config.toml
hidden_size = 224
num_key_value_heads = 2
norm = "rmsnorm"
rope_fraction = 0.5
attn_scale = 0.132
tie_word_embeddings = "early"
extras = ["local attention windows", "value embeddings", "an embedding shortcut", "learned residual scales", "skips across layers", "weighted sums over earlier layers", "capped logits"]
init = "normal"
init_std_o = 0.0334
optimizer = "adamw"
learning_rate = 0.00169
warmup_steps = 361
decay_shape = "sqrt"
batch_tokens = [8192, 16384]
max_steps = 11181
Each number is 200 + 20 x the weight over its row's rms, rounded and kept within 0 to 999. Layers, rows and columns count from 0. The size before them is the row's rms in percent of the matrix's.

# layer 7 MLP down (transposed), 640x224, rms 0.12, rows 508-523, columns 0-223
099,183,219,209,192,187,174,203,215,213,209,196,187,211,192,189,192,176,161,185,187,213,190,184,219,196,214,205,191,206,201,176,203,218,176,207,185,164,213,186,227,192,189,204,182,243,206,158,237,227,234,222,210,243,181,201,243,209,207,173,230,210,227,185,175,220,172,197,196,230,200,161,149,197,225,181,216,215,209,210,176,203,213,210,229,211,203,206,210,168,187,150,208,180,212,182,234,160,208,246,224,204,182,217,254,189,198,190,200,191,193,193,222,204,155,180,197,214,197,207,184,196,183,217,195,212,205,212,161,213,212,179,181,204,212,222,188,219,213,207,193,239,185,224,201,175,176,219,220,232,185,192,201,204,207,187,185,233,197,186,207,216,203,196,192,225,186,172,207,217,194,228,189,225,183,230,163,223,232,171,203,177,181,184,175,211,177,194,225,196,162,224,179,229,195,174,212,202,218,189,192,158,176,189,211,215,185,198,205,173,220,218,213,207,211,189,210,227,188,177,213,189,206,193,180
099,192,196,207,183,190,199,179,185,194,229,215,198,236,176,170,184,193,162,184,210,220,167,206,210,212,211,194,206,178,179,196,230,164,221,193,240,198,196,175,181,224,221,236,214,214,202,202,222,187,205,235,215,213,199,181,192,227,227,187,207,208,228,239,222,186,193,234,193,206,165,182,205,225,176,220,198,213,169,237,203,201,196,194,211,234,184,207,177,194,195,203,205,234,170,189,175,197,177,238,178,208,228,207,222,198,178,258,202,211,188,202,192,187,208,177,221,175,168,211,200,201,216,205,226,192,173,221,155,215,213,220,213,191,216,203,207,226,203,241,214,203,197,236,193,184,215,190,194,196,191,221,209,219,190,190,199,203,197,202,218,163,204,200,170,186,201,199,191,217,214,176,161,233,199,176,207,207,187,210,203,211,176,146,206,201,184,210,201,222,179,232,191,186,259,199,180,178,189,196,179,234,209,233,157,215,218,175,170,186,222,200,226,195,198,192,172,171,211,193,232,193,203,187,189
099,217,205,187,254,203,225,169,257,221,199,193,214,208,237,172,176,214,213,203,211,190,237,169,219,213,180,191,181,196,219,192,205,212,203,196,197,209,191,227,180,229,218,195,201,182,201,229,229,175,209,218,221,191,203,219,206,217,200,217,209,222,236,192,204,181,225,185,217,224,224,203,170,198,165,182,169,200,224,187,208,213,200,201,196,179,214,218,198,192,199,206,218,188,189,200,196,215,239,201,185,173,193,198,194,220,224,204,196,222,182,172,215,187,205,194,185,162,251,181,220,186,191,225,189,188,192,192,209,185,181,189,212,213,225,188,208,204,214,196,208,161,190,167,216,211,204,189,160,173,218,213,233,217,230,194,239,169,216,197,218,173,177,169,203,205,176,226,220,178,219,241,195,176,211,206,218,179,236,195,202,177,194,233,209,212,208,227,175,211,216,158,182,177,159,185,188,256,192,168,199,200,171,198,212,203,182,229,208,229,191,177,184,202,206,172,218,204,172,183,206,186,190,227,210
104,190,210,217,205,205,166,232,185,208,197,179,194,183,233,196,186,204,219,206,210,184,209,206,176,170,205,195,192,198,184,190,222,215,194,215,189,188,228,183,206,175,194,244,202,182,203,168,210,173,200,216,185,227,184,221,212,229,244,212,192,232,199,207,211,223,215,199,213,210,228,190,161,239,214,202,179,206,162,155,200,165,194,196,211,212,243,232,199,236,219,218,205,193,204,221,226,225,188,180,196,181,183,183,190,189,184,208,196,200,226,187,234,201,214,164,184,197,193,198,229,181,206,237,198,246,208,203,220,206,217,189,207,204,182,198,188,142,203,175,169,205,170,194,213,196,201,197,190,213,186,194,171,195,199,190,166,205,222,197,198,209,192,179,208,214,207,204,218,212,243,170,175,214,232,237,181,195,208,209,203,225,208,221,179,177,203,171,213,196,222,222,196,209,210,166,164,208,218,168,177,139,187,197,198,195,175,242,202,204,216,180,198,176,205,191,186,196,224,200,204,182,252,244,201
098,201,195,159,156,202,193,201,217,211,186,219,187,154,183,180,188,194,183,191,177,214,192,175,227,197,208,215,207,229,223,195,185,217,198,211,187,225,204,205,173,173,153,164,220,184,204,203,165,243,180,204,215,190,201,210,173,191,176,182,136,224,215,197,226,212,228,210,183,225,195,171,180,172,191,240,192,192,216,209,188,206,193,212,180,158,194,228,230,194,174,175,203,205,195,216,194,195,198,164,225,200,154,198,207,229,207,211,196,196,199,197,196,215,201,207,203,220,221,186,239,194,185,197,232,178,237,182,185,228,224,190,207,212,202,190,218,205,165,172,212,197,165,225,177,215,208,210,212,227,214,229,220,212,213,216,188,221,205,189,174,184,230,171,188,219,189,223,197,205,254,184,205,221,181,172,180,205,215,198,183,209,193,218,191,201,215,189,193,196,193,196,249,227,232,206,189,205,193,231,239,247,202,187,175,202,218,197,223,240,216,216,206,182,202,183,190,203,199,197,204,193,218,205,213
109,187,197,210,237,200,236,210,186,187,230,172,226,207,204,210,211,177,265,228,207,185,172,211,188,230,197,187,213,169,193,247,218,164,174,189,193,188,196,189,204,179,186,217,188,197,204,219,215,189,189,166,202,192,206,198,196,212,205,219,236,157,192,222,201,184,209,250,212,172,214,227,204,202,199,166,211,193,170,204,210,201,185,187,182,221,194,188,204,192,208,182,160,206,263,212,204,197,197,184,212,206,198,186,172,202,221,200,207,197,207,196,230,172,181,185,180,230,180,198,195,180,208,205,220,190,214,183,234,183,178,180,226,173,208,205,211,223,180,212,204,206,195,204,195,214,204,184,202,194,244,213,197,202,178,224,221,221,188,218,211,164,211,203,191,200,222,188,175,192,235,204,152,229,214,213,188,167,221,221,213,206,207,191,188,221,202,194,209,175,242,221,238,210,214,227,197,207,204,246,224,167,226,226,227,171,174,226,214,213,198,176,210,196,209,186,180,200,191,206,201,185,188,256,221
122,205,269,191,203,179,195,178,224,178,177,202,157,187,202,177,196,218,191,166,215,213,194,193,200,186,240,201,194,219,194,193,164,214,183,184,186,179,211,214,209,174,204,158,213,179,208,214,189,212,225,183,187,221,176,180,175,225,235,221,186,198,200,183,196,188,190,158,172,191,191,180,207,195,199,216,205,218,177,196,208,223,198,204,181,211,185,168,213,198,183,230,206,219,179,196,202,249,178,226,190,190,231,194,205,207,193,214,194,229,217,206,192,204,208,202,212,234,228,170,187,185,181,181,219,202,192,198,166,217,211,234,189,205,214,247,231,224,202,163,206,221,179,200,164,212,208,253,204,212,217,207,198,202,185,216,199,179,207,218,232,198,214,214,255,175,166,218,218,183,204,211,259,167,182,204,199,175,218,222,172,208,204,204,205,166,184,193,180,193,193,215,190,194,188,202,169,178,214,189,174,209,177,215,187,195,220,197,235,203,198,183,197,211,209,178,206,174,199,214,181,205,182,148,194
106,215,211,215,192,234,209,182,181,182,244,228,196,209,212,195,202,219,183,191,215,198,174,223,187,209,182,179,222,213,184,217,205,205,182,215,232,216,198,204,202,217,194,234,222,173,190,220,188,197,208,239,216,156,164,158,156,198,194,226,212,196,182,207,235,188,236,191,197,205,206,213,177,248,216,192,196,221,202,248,197,225,187,191,203,216,238,236,221,189,169,180,190,202,187,181,206,197,218,206,195,168,194,207,169,230,167,189,174,179,187,190,194,220,218,203,212,201,206,198,216,185,173,200,191,168,246,210,181,188,216,222,234,194,191,178,220,182,186,204,245,214,216,177,219,225,218,198,164,229,189,170,201,222,220,188,215,193,199,198,217,196,194,185,214,230,190,240,184,194,205,231,185,193,230,197,217,219,226,226,208,240,181,221,170,240,222,198,200,169,175,226,207,210,163,189,189,211,202,168,205,214,211,198,213,184,225,232,214,201,184,194,194,205,233,189,207,204,204,199,178,192,228,213,220
101,156,246,213,191,194,191,173,248,216,220,204,169,205,212,203,210,181,202,186,177,176,214,194,193,225,210,224,208,208,177,198,233,203,212,201,192,184,213,207,196,186,236,172,205,211,193,215,201,179,187,182,230,223,204,221,226,179,211,181,147,182,216,210,243,166,226,192,202,193,174,204,215,213,195,185,221,182,197,227,216,173,216,220,228,191,228,218,225,176,188,189,219,191,203,181,226,175,233,230,197,190,182,196,203,236,200,185,186,203,188,192,229,174,186,198,197,193,235,208,181,227,219,192,203,201,259,212,194,182,197,189,205,191,186,191,209,223,205,169,200,179,182,214,173,212,213,236,189,202,195,244,186,160,201,205,181,172,191,193,170,196,202,197,192,238,207,253,190,203,185,214,185,205,201,162,173,176,184,190,208,234,208,231,214,216,204,179,221,221,204,211,198,194,181,200,173,191,180,191,216,196,187,193,210,234,228,213,205,171,201,184,201,161,191,221,201,223,196,174,165,220,186,189,151
105,179,213,199,198,210,183,194,217,192,215,148,178,208,215,263,201,191,198,224,189,208,196,175,198,207,223,194,191,221,200,211,173,209,209,200,182,180,182,187,226,210,176,181,190,178,242,167,201,217,203,191,168,219,205,256,180,208,179,183,216,197,187,180,197,223,210,196,220,187,202,174,219,189,216,193,192,220,189,199,200,218,182,212,179,212,191,201,203,229,227,227,201,167,190,159,217,185,212,209,217,211,182,163,168,209,176,215,218,174,211,182,197,194,232,188,226,185,185,167,196,233,219,175,232,203,193,205,216,203,224,205,178,174,179,184,195,196,237,186,172,173,183,189,187,147,204,152,186,194,196,189,222,144,199,201,178,172,168,223,200,195,150,199,197,202,197,188,210,187,171,189,187,187,200,187,222,189,165,198,187,173,201,163,226,195,210,218,201,193,195,165,204,160,210,228,194,236,182,196,224,189,195,195,186,238,204,206,219,190,186,223,205,177,197,201,183,224,191,165,179,207,213,210,215
104,207,170,243,192,234,175,219,159,255,231,224,228,229,230,187,216,247,210,226,188,181,202,201,220,203,186,208,192,197,188,213,200,203,187,210,200,218,207,182,210,224,203,206,213,223,175,203,201,198,168,196,201,194,201,219,206,194,241,197,224,187,188,228,191,231,201,203,196,171,199,196,194,136,211,193,191,226,214,188,209,201,236,183,212,203,196,209,165,186,200,205,194,214,192,215,163,196,190,197,207,221,176,221,234,199,226,170,213,171,195,219,188,195,212,206,232,209,183,221,183,233,205,209,191,191,201,215,211,206,199,200,217,219,184,208,156,226,202,177,201,191,200,212,228,177,210,168,260,174,217,200,191,170,216,247,221,182,175,232,196,210,217,233,213,172,185,163,241,227,189,187,218,208,197,186,224,185,168,187,203,187,195,214,191,206,192,186,199,205,202,199,231,219,205,220,209,200,197,213,227,187,183,206,235,235,188,233,205,221,208,232,223,188,207,188,201,213,197,250,199,209,185,200,171
095,190,195,212,206,200,172,152,216,200,208,204,180,219,194,214,172,203,180,178,193,187,205,235,180,196,173,243,184,216,189,177,200,185,191,224,190,231,248,196,234,169,250,189,235,232,214,207,198,213,177,217,190,183,196,209,203,185,249,220,217,201,213,211,201,204,205,210,203,215,188,192,237,211,190,183,217,211,198,232,217,228,200,185,185,222,227,207,210,187,203,233,217,213,131,199,171,220,216,226,211,170,156,207,214,202,175,171,192,179,219,192,206,191,181,199,220,217,203,197,163,178,213,202,255,197,175,172,186,179,218,197,228,191,209,209,187,217,181,208,188,195,200,195,208,166,232,178,200,176,179,203,214,216,219,218,217,215,202,211,214,223,242,200,208,197,190,225,201,186,222,177,214,190,207,170,209,187,202,218,232,217,185,190,176,151,228,214,240,214,201,212,203,187,200,207,198,170,196,212,213,220,189,211,238,199,200,198,221,171,207,202,252,211,195,172,209,188,192,201,199,190,217,174,208
098,205,223,181,198,240,242,195,183,209,223,175,207,227,198,227,192,206,242,206,216,191,175,207,189,220,205,166,193,178,207,193,217,220,194,174,210,182,176,211,167,201,199,208,183,202,221,204,223,204,186,232,154,187,178,210,188,205,204,208,267,199,234,201,215,198,176,218,171,203,201,252,218,204,174,187,181,227,183,199,187,175,206,204,215,202,198,205,194,171,153,175,163,207,208,184,197,209,206,188,222,210,180,209,192,231,198,199,227,214,235,184,213,217,178,193,227,187,227,231,213,195,201,189,184,222,193,187,227,210,186,210,171,194,231,222,201,214,243,218,194,211,197,143,224,202,190,194,205,174,202,216,196,182,209,192,202,198,215,197,209,182,194,208,193,233,198,162,222,197,209,173,178,215,197,213,210,159,226,212,203,214,201,229,187,202,194,229,209,195,230,219,230,171,203,197,192,205,174,245,211,212,224,226,186,199,198,179,197,173,175,218,188,172,210,198,226,248,218,177,211,170,188,234,213
108,163,244,223,192,202,219,191,198,181,215,209,202,189,193,181,170,179,212,210,162,222,216,218,210,208,214,197,213,181,178,207,193,253,214,173,199,212,183,190,185,192,227,185,198,217,182,201,204,197,235,221,214,159,181,250,199,196,211,229,248,189,179,185,195,207,232,190,190,213,207,223,206,208,186,184,221,161,165,199,195,214,147,219,161,210,224,211,211,212,223,185,191,191,175,190,231,193,157,216,200,225,198,201,212,224,200,199,164,182,199,207,195,175,184,191,220,218,200,192,167,195,178,201,180,207,187,176,211,188,182,195,195,229,211,189,197,195,214,223,214,175,178,164,204,217,170,153,212,205,195,205,233,204,203,181,220,219,190,223,195,217,199,207,209,196,232,198,190,172,264,205,164,228,205,219,232,183,186,207,190,176,161,217,179,192,179,215,203,220,214,170,196,208,192,173,233,178,229,200,198,191,212,215,200,182,198,212,203,150,211,208,219,178,212,182,215,210,200,213,207,238,200,214,190
103,196,197,226,172,189,166,236,170,225,207,189,229,189,205,211,144,183,219,160,188,183,193,200,179,203,200,200,200,159,181,208,189,225,221,192,183,208,227,175,231,199,190,201,189,230,182,165,180,217,224,189,182,190,227,220,244,194,203,195,189,193,201,223,217,244,200,217,182,197,174,229,206,214,262,214,248,217,194,204,197,224,205,184,195,236,204,209,194,235,193,181,197,183,188,221,200,202,230,207,180,217,185,208,182,212,211,191,197,186,187,184,222,163,177,176,193,232,178,197,200,159,187,215,171,202,207,226,223,191,241,222,188,195,241,226,200,184,195,220,207,193,194,218,214,197,193,179,206,186,184,207,228,191,176,184,164,224,196,196,203,192,164,177,206,206,212,174,188,220,199,205,193,198,234,228,206,255,180,179,199,199,224,164,189,174,210,222,202,212,238,214,185,197,229,191,178,210,225,197,201,235,182,213,197,183,199,206,186,171,240,213,214,211,207,210,186,185,190,200,225,203,195,194,208
103,197,173,213,213,184,231,179,228,190,218,214,175,205,193,208,210,193,215,162,169,179,215,199,203,205,196,181,207,162,205,228,213,182,173,224,226,178,225,214,198,208,172,228,160,204,189,227,205,158,230,203,190,217,198,234,249,226,186,233,183,195,210,176,202,159,147,183,209,187,168,218,204,245,219,214,214,183,228,206,179,228,182,197,220,201,241,212,234,186,183,198,182,231,200,199,219,185,211,185,204,172,175,186,171,200,186,212,198,169,207,191,236,164,224,169,189,196,221,210,210,175,188,190,215,193,197,220,194,227,219,210,210,235,194,203,177,199,220,207,193,171,215,206,184,209,154,217,191,205,219,211,196,210,195,186,197,223,199,232,179,189,165,191,218,221,195,217,150,190,189,214,186,219,180,196,191,179,207,253,215,181,220,208,187,198,205,214,206,209,192,199,201,187,187,180,162,195,209,181,226,205,170,218,180,229,217,205,193,213,219,144,181,194,198,195,209,192,184,189,208,192,212,202,189
# layer 7 MLP up, 640x224, rms 0.132, rows 509-523, columns 0-223
093,201,179,199,164,179,200,199,208,179,207,184,196,196,184,185,224,216,183,195,222,187,232,186,211,186,214,224,229,200,186,168,201,160,232,205,193,180,195,239,189,218,188,191,197,213,189,206,176,186,195,206,202,183,183,154,215,198,160,221,143,219,228,169,201,194,214,185,217,203,228,144,209,177,206,195,221,185,202,224,220,207,168,217,159,203,236,206,158,187,208,162,192,213,188,208,182,193,198,215,192,205,206,191,175,200,228,215,224,220,201,177,197,180,185,204,189,165,224,189,206,233,198,214,216,214,198,186,225,196,236,203,217,209,228,228,242,229,171,195,211,204,202,181,172,201,222,239,185,200,200,185,201,225,203,174,175,213,180,209,215,203,180,227,186,196,213,187,204,193,184,198,250,178,188,204,195,236,182,214,194,209,164,193,135,192,208,213,223,212,192,206,220,203,216,231,221,165,182,171,204,170,209,209,185,217,224,173,206,199,192,190,175,197,185,208,178,158,207,200,205,177,216,194,215
101,187,175,205,199,194,193,242,192,258,194,208,205,217,183,221,189,190,219,191,167,189,215,183,191,224,238,187,126,174,163,156,201,173,210,187,179,218,207,203,230,177,206,212,180,207,187,196,195,195,171,220,234,201,192,166,213,204,201,215,223,178,200,217,185,196,194,220,210,189,206,188,218,218,185,208,173,234,193,191,221,228,152,222,242,215,204,192,189,202,207,194,178,210,201,224,205,203,241,218,235,211,194,209,218,188,204,188,219,164,189,221,228,198,200,202,226,192,168,209,186,245,203,190,202,193,191,201,208,190,219,198,198,233,223,168,231,193,179,157,188,176,179,204,159,184,224,205,194,219,205,165,192,193,207,218,206,193,213,238,173,173,180,228,199,220,192,193,192,213,213,165,220,221,180,189,195,196,162,211,211,197,183,187,220,186,185,184,205,204,205,206,190,237,194,176,201,200,196,192,184,224,237,213,177,181,201,156,189,204,197,219,214,188,211,194,168,175,189,226,224,209,197,212,176
111,203,185,207,193,191,161,221,156,187,166,195,206,197,181,181,216,212,212,201,229,228,189,200,193,206,221,178,181,215,196,234,202,193,164,196,226,188,197,193,181,226,204,210,173,186,226,191,216,205,176,162,214,215,211,184,216,206,220,203,189,170,193,226,185,187,219,203,211,197,236,184,262,190,226,189,187,194,248,196,187,197,167,204,208,191,215,204,263,209,195,190,187,172,211,190,217,192,220,222,197,227,190,200,157,186,203,175,208,182,189,226,198,216,198,178,183,221,173,220,217,191,214,218,187,211,180,200,179,198,192,199,173,208,205,214,199,190,212,262,220,218,217,232,230,227,175,244,203,196,187,209,207,181,208,197,188,200,184,228,211,204,181,206,188,197,195,218,215,210,176,186,199,197,204,213,220,199,192,241,189,188,195,206,244,198,195,179,223,206,167,190,175,183,197,229,149,220,193,148,209,189,192,211,238,231,192,184,215,195,210,213,219,209,246,236,187,194,203,194,215,228,216,224,229
095,190,214,156,169,204,193,205,187,250,183,185,198,227,204,183,202,203,206,222,203,173,182,220,172,246,202,178,169,178,179,183,205,214,182,213,191,207,235,189,251,183,211,218,188,196,200,174,200,236,227,177,150,172,197,180,236,221,182,209,193,216,174,202,192,206,204,168,207,202,192,206,221,169,205,152,199,224,197,189,220,223,195,210,230,183,196,199,191,210,208,213,202,187,209,192,161,213,191,161,198,170,195,188,201,218,239,193,180,185,201,199,184,189,202,164,225,212,182,212,208,203,220,223,214,188,196,197,166,194,249,195,199,213,205,216,224,169,225,163,192,195,198,163,177,178,194,187,189,206,199,211,184,197,226,213,236,182,208,227,216,196,161,226,158,186,196,197,215,209,183,267,210,188,238,202,209,202,195,192,191,188,216,214,197,196,220,212,195,202,206,200,216,167,207,194,214,193,194,229,216,194,208,236,194,169,229,186,206,192,161,190,213,182,210,194,236,197,196,210,203,182,237,204,218
097,218,227,154,214,199,184,173,237,180,162,200,210,185,222,202,180,200,189,178,192,217,184,173,199,180,181,245,199,180,222,219,212,206,194,187,212,187,197,236,178,232,203,199,233,188,187,202,188,205,187,205,191,199,206,188,187,168,222,203,194,174,185,184,223,203,216,198,218,236,204,212,174,226,206,211,220,185,192,225,203,208,243,210,182,175,138,188,200,201,243,193,198,184,202,189,191,192,181,195,161,156,217,166,203,174,212,235,201,230,243,199,176,193,214,226,210,207,215,168,227,179,180,200,164,198,223,198,178,226,181,204,202,190,206,192,190,210,225,199,226,159,191,202,175,191,210,203,173,187,228,212,173,182,211,222,177,224,205,179,212,196,198,155,211,189,198,215,167,183,163,202,182,184,203,209,182,205,208,196,186,220,201,230,243,169,208,237,195,215,205,185,198,195,173,234,224,198,219,208,186,216,191,204,211,205,214,217,195,212,230,191,174,237,165,222,218,182,221,204,184,187,208,234,197
079,182,181,188,200,186,185,198,198,156,194,208,221,209,197,240,186,190,230,204,203,160,243,201,178,188,216,167,181,224,204,184,189,185,199,179,203,209,192,201,197,213,182,212,212,204,212,194,184,175,236,178,183,232,184,152,256,237,178,195,168,201,195,228,194,193,191,217,175,221,196,191,220,205,217,199,198,180,195,212,186,199,178,205,217,186,198,201,155,203,198,203,196,233,183,197,240,177,237,217,199,226,213,191,182,194,200,217,205,174,213,201,223,246,181,150,222,200,192,190,188,181,191,166,188,184,214,223,207,194,195,165,157,214,218,202,206,214,199,219,186,207,237,212,214,197,188,249,210,214,209,183,190,190,203,194,207,187,165,192,185,228,226,213,195,199,167,197,191,205,218,199,202,207,201,215,169,197,229,226,207,162,196,176,222,171,214,191,196,219,198,204,182,191,201,221,187,256,230,218,222,199,223,222,198,184,174,157,200,209,185,206,210,200,185,144,167,219,206,213,183,191,175,174,202
089,194,196,197,200,197,163,191,214,191,200,209,187,208,175,205,219,190,203,178,196,190,199,151,183,217,231,199,202,206,214,195,196,210,210,186,194,182,203,217,211,197,166,200,217,225,201,195,196,207,221,200,226,201,175,177,218,187,207,215,186,230,210,206,202,179,216,195,231,188,230,187,201,171,186,215,206,218,181,229,192,177,158,210,215,195,212,199,186,194,190,184,213,213,198,212,213,235,220,197,179,205,199,170,187,218,162,222,191,180,178,207,195,204,224,181,183,190,200,185,200,230,121,169,196,209,191,228,179,182,176,207,186,191,193,191,258,201,174,180,209,205,183,183,176,261,207,212,160,242,160,191,202,234,205,194,201,204,194,242,215,226,210,195,196,184,195,223,217,181,186,240,215,190,192,229,195,195,187,188,219,249,202,202,174,170,188,211,206,200,207,170,180,200,198,194,209,178,206,167,190,192,167,182,217,211,198,153,253,193,213,197,158,203,166,223,222,196,222,196,185,239,215,216,198
117,156,202,187,221,211,190,183,189,231,209,214,212,209,190,194,205,203,199,187,263,165,195,215,185,217,212,178,193,178,178,177,231,196,189,179,205,188,215,194,201,201,208,195,176,204,224,169,195,215,200,238,171,232,218,193,215,219,192,224,197,202,189,188,226,198,185,221,197,220,238,213,242,198,221,178,221,156,188,203,206,218,201,207,190,190,202,206,200,185,227,231,189,165,174,188,196,217,189,217,206,187,205,235,218,201,233,210,208,200,194,207,184,236,205,184,229,196,154,212,220,208,201,212,208,205,203,178,186,189,221,179,162,204,191,217,173,213,195,201,213,192,215,211,218,209,196,229,165,188,209,204,162,159,217,153,176,188,176,232,204,160,213,187,215,166,190,194,229,191,203,257,205,207,175,239,227,188,202,219,198,175,230,206,188,195,198,154,156,195,207,200,177,171,176,227,204,227,199,212,195,252,182,210,197,178,205,193,195,189,179,179,207,198,210,170,181,196,197,190,222,195,210,178,181
108,209,217,191,207,194,212,181,210,178,202,194,171,190,181,187,212,189,215,193,201,211,202,199,188,181,209,211,218,218,152,218,207,166,170,211,191,200,164,209,192,201,194,198,210,179,194,206,207,213,206,191,209,190,228,225,174,186,228,203,182,151,182,190,184,221,228,198,197,215,214,208,187,201,183,155,192,177,206,235,160,183,177,213,195,214,240,194,220,253,216,203,205,184,189,173,203,191,185,222,212,178,189,181,242,208,207,225,198,187,217,187,201,231,208,178,216,199,193,133,202,198,204,217,211,206,254,178,188,188,185,196,174,205,214,203,242,211,234,204,224,176,169,198,166,185,205,178,149,234,189,208,211,201,219,179,173,209,200,192,208,189,234,178,210,198,192,212,173,204,227,230,218,204,199,193,195,194,219,192,193,238,199,206,191,211,239,217,210,224,215,186,182,208,143,194,201,227,197,186,224,239,227,200,198,148,200,207,192,204,185,199,204,250,200,180,213,182,203,193,224,201,175,183,178
128,185,260,211,194,240,231,187,192,216,235,289,200,184,233,193,184,208,183,186,190,220,207,208,216,203,204,198,199,214,193,180,166,179,191,210,197,199,177,201,174,171,217,175,219,194,190,203,180,218,202,196,239,202,187,249,213,201,213,197,188,206,217,168,193,194,176,198,190,232,197,221,175,209,175,214,182,202,221,176,202,185,203,200,178,213,224,234,220,183,215,207,205,196,214,205,209,173,203,172,198,194,190,205,184,208,173,194,204,193,159,187,207,198,188,203,201,198,227,240,185,214,195,187,213,187,208,191,222,177,203,213,202,186,212,166,158,224,210,209,203,205,219,200,230,186,195,195,191,185,237,216,187,209,213,208,191,185,197,206,191,222,201,203,230,198,184,224,209,201,219,142,206,212,188,204,188,215,203,169,205,187,222,213,218,208,159,181,212,242,217,212,199,197,211,168,203,188,212,206,188,219,138,196,221,237,192,224,173,185,173,230,172,213,192,202,156,203,199,249,212,191,233,195,185
097,230,173,205,211,189,169,197,193,182,215,200,179,232,183,216,196,228,182,203,226,207,204,168,198,204,216,195,208,176,197,168,219,186,236,246,177,203,201,187,201,208,200,212,190,231,181,228,214,205,202,230,191,155,168,220,194,166,186,175,228,212,230,215,225,185,180,205,174,186,219,172,223,217,218,188,184,210,224,238,212,176,215,205,159,218,165,194,202,248,193,184,209,236,186,244,169,180,249,199,156,180,185,194,232,182,204,204,226,208,205,178,214,183,187,170,193,171,198,230,185,220,187,222,211,202,201,237,209,218,184,175,219,178,202,176,197,220,203,210,210,249,211,189,178,201,205,241,235,198,181,174,198,251,213,184,167,205,177,211,213,202,213,197,191,234,169,199,233,195,200,193,219,208,203,204,206,192,191,187,198,193,182,194,187,195,215,208,193,200,237,201,216,229,202,178,179,201,220,204,211,180,220,196,210,182,212,184,225,204,205,205,206,181,191,212,167,184,216,199,236,204,206,211,189
099,184,182,209,168,169,160,203,189,207,213,182,201,237,214,211,201,188,208,207,180,198,196,220,169,216,226,171,161,222,200,184,185,207,197,170,237,179,180,192,202,197,241,200,180,194,216,215,184,228,159,198,244,209,178,190,232,158,212,190,221,200,175,179,196,207,194,205,203,216,223,213,212,165,196,192,206,208,165,185,218,219,205,222,201,236,197,216,162,201,161,205,232,191,177,202,191,213,214,187,191,215,195,174,172,184,216,214,171,163,210,189,209,223,213,158,233,217,170,192,193,203,241,200,179,200,195,183,218,185,183,198,192,208,198,238,145,211,176,166,225,169,177,175,196,181,194,184,213,179,202,169,231,168,206,186,229,188,179,243,225,218,203,213,201,222,201,217,175,221,191,204,187,215,196,170,195,200,208,205,214,184,207,234,217,188,202,182,188,208,197,209,190,173,204,211,208,219,230,191,217,169,227,208,209,197,226,192,246,198,164,216,179,199,209,210,204,224,213,208,197,215,186,226,193
111,187,219,193,226,181,183,200,203,182,184,207,160,172,201,166,189,204,194,198,207,202,195,177,192,176,207,230,235,206,210,169,184,228,230,209,170,218,184,185,216,203,184,203,190,217,190,176,187,184,219,184,185,241,204,227,175,217,211,199,213,223,200,207,203,227,203,209,136,213,197,170,186,221,178,209,200,219,172,226,180,197,193,214,208,202,208,209,186,221,206,179,187,206,220,181,243,188,196,226,194,183,208,197,235,206,191,192,194,190,212,196,196,191,199,173,224,179,206,185,190,176,212,204,187,198,248,220,218,204,207,217,211,210,231,177,235,177,186,187,193,155,163,214,171,196,209,170,194,198,209,188,209,200,201,181,191,211,187,190,212,203,186,193,192,224,197,237,194,168,208,188,203,200,189,223,161,167,210,172,183,232,163,180,217,227,256,138,152,211,215,212,201,237,206,184,225,154,217,214,221,191,199,202,177,179,208,183,239,198,183,206,218,201,181,208,188,206,185,202,160,223,186,188,209
102,178,189,211,202,223,188,222,153,202,185,192,202,196,230,222,183,210,167,181,193,214,193,179,230,213,199,209,219,175,183,195,193,198,234,237,231,202,231,204,221,235,227,214,216,204,217,192,168,188,206,187,185,216,203,210,195,251,218,195,188,206,227,228,194,197,191,175,216,175,229,201,229,217,225,188,189,215,180,177,238,200,218,229,221,175,197,142,224,203,211,238,187,215,183,196,182,180,207,220,184,216,214,193,199,174,225,177,222,169,175,186,181,193,198,193,179,195,165,208,197,224,149,195,192,192,191,234,167,191,216,186,186,186,213,201,207,194,237,212,187,206,203,218,232,209,187,191,194,213,237,233,168,187,202,221,218,204,178,200,207,196,193,243,212,176,203,193,243,207,209,211,192,152,196,239,226,187,186,240,202,199,212,204,159,192,229,191,199,170,205,223,179,164,208,222,163,204,196,205,199,203,192,210,194,214,203,214,211,224,181,208,215,183,236,215,196,177,225,218,214,186,197,212,218
103,184,239,214,209,198,210,198,244,193,144,198,167,206,200,146,216,231,172,176,220,196,192,188,220,218,200,226,219,208,208,199,174,187,222,189,189,202,147,197,198,201,169,193,201,188,204,205,218,210,236,217,234,188,243,218,210,175,186,175,206,220,224,197,198,202,198,188,206,212,188,177,219,213,197,222,186,221,202,210,195,217,190,193,181,199,202,151,212,182,178,197,208,201,198,197,213,181,211,188,170,198,211,177,210,205,191,190,206,200,249,194,216,201,200,162,204,187,204,234,218,173,159,222,159,193,206,213,209,209,165,189,187,177,221,170,244,183,209,187,216,197,192,200,197,199,231,225,203,219,175,181,208,229,216,204,202,235,190,192,204,200,186,184,174,181,221,202,226,165,182,196,186,183,199,197,159,181,195,152,197,209,160,195,201,198,190,198,196,235,206,208,182,194,183,217,200,185,196,162,215,221,195,191,209,176,220,212,223,177,251,167,233,211,222,206,224,189,173,185,207,231,233,213,190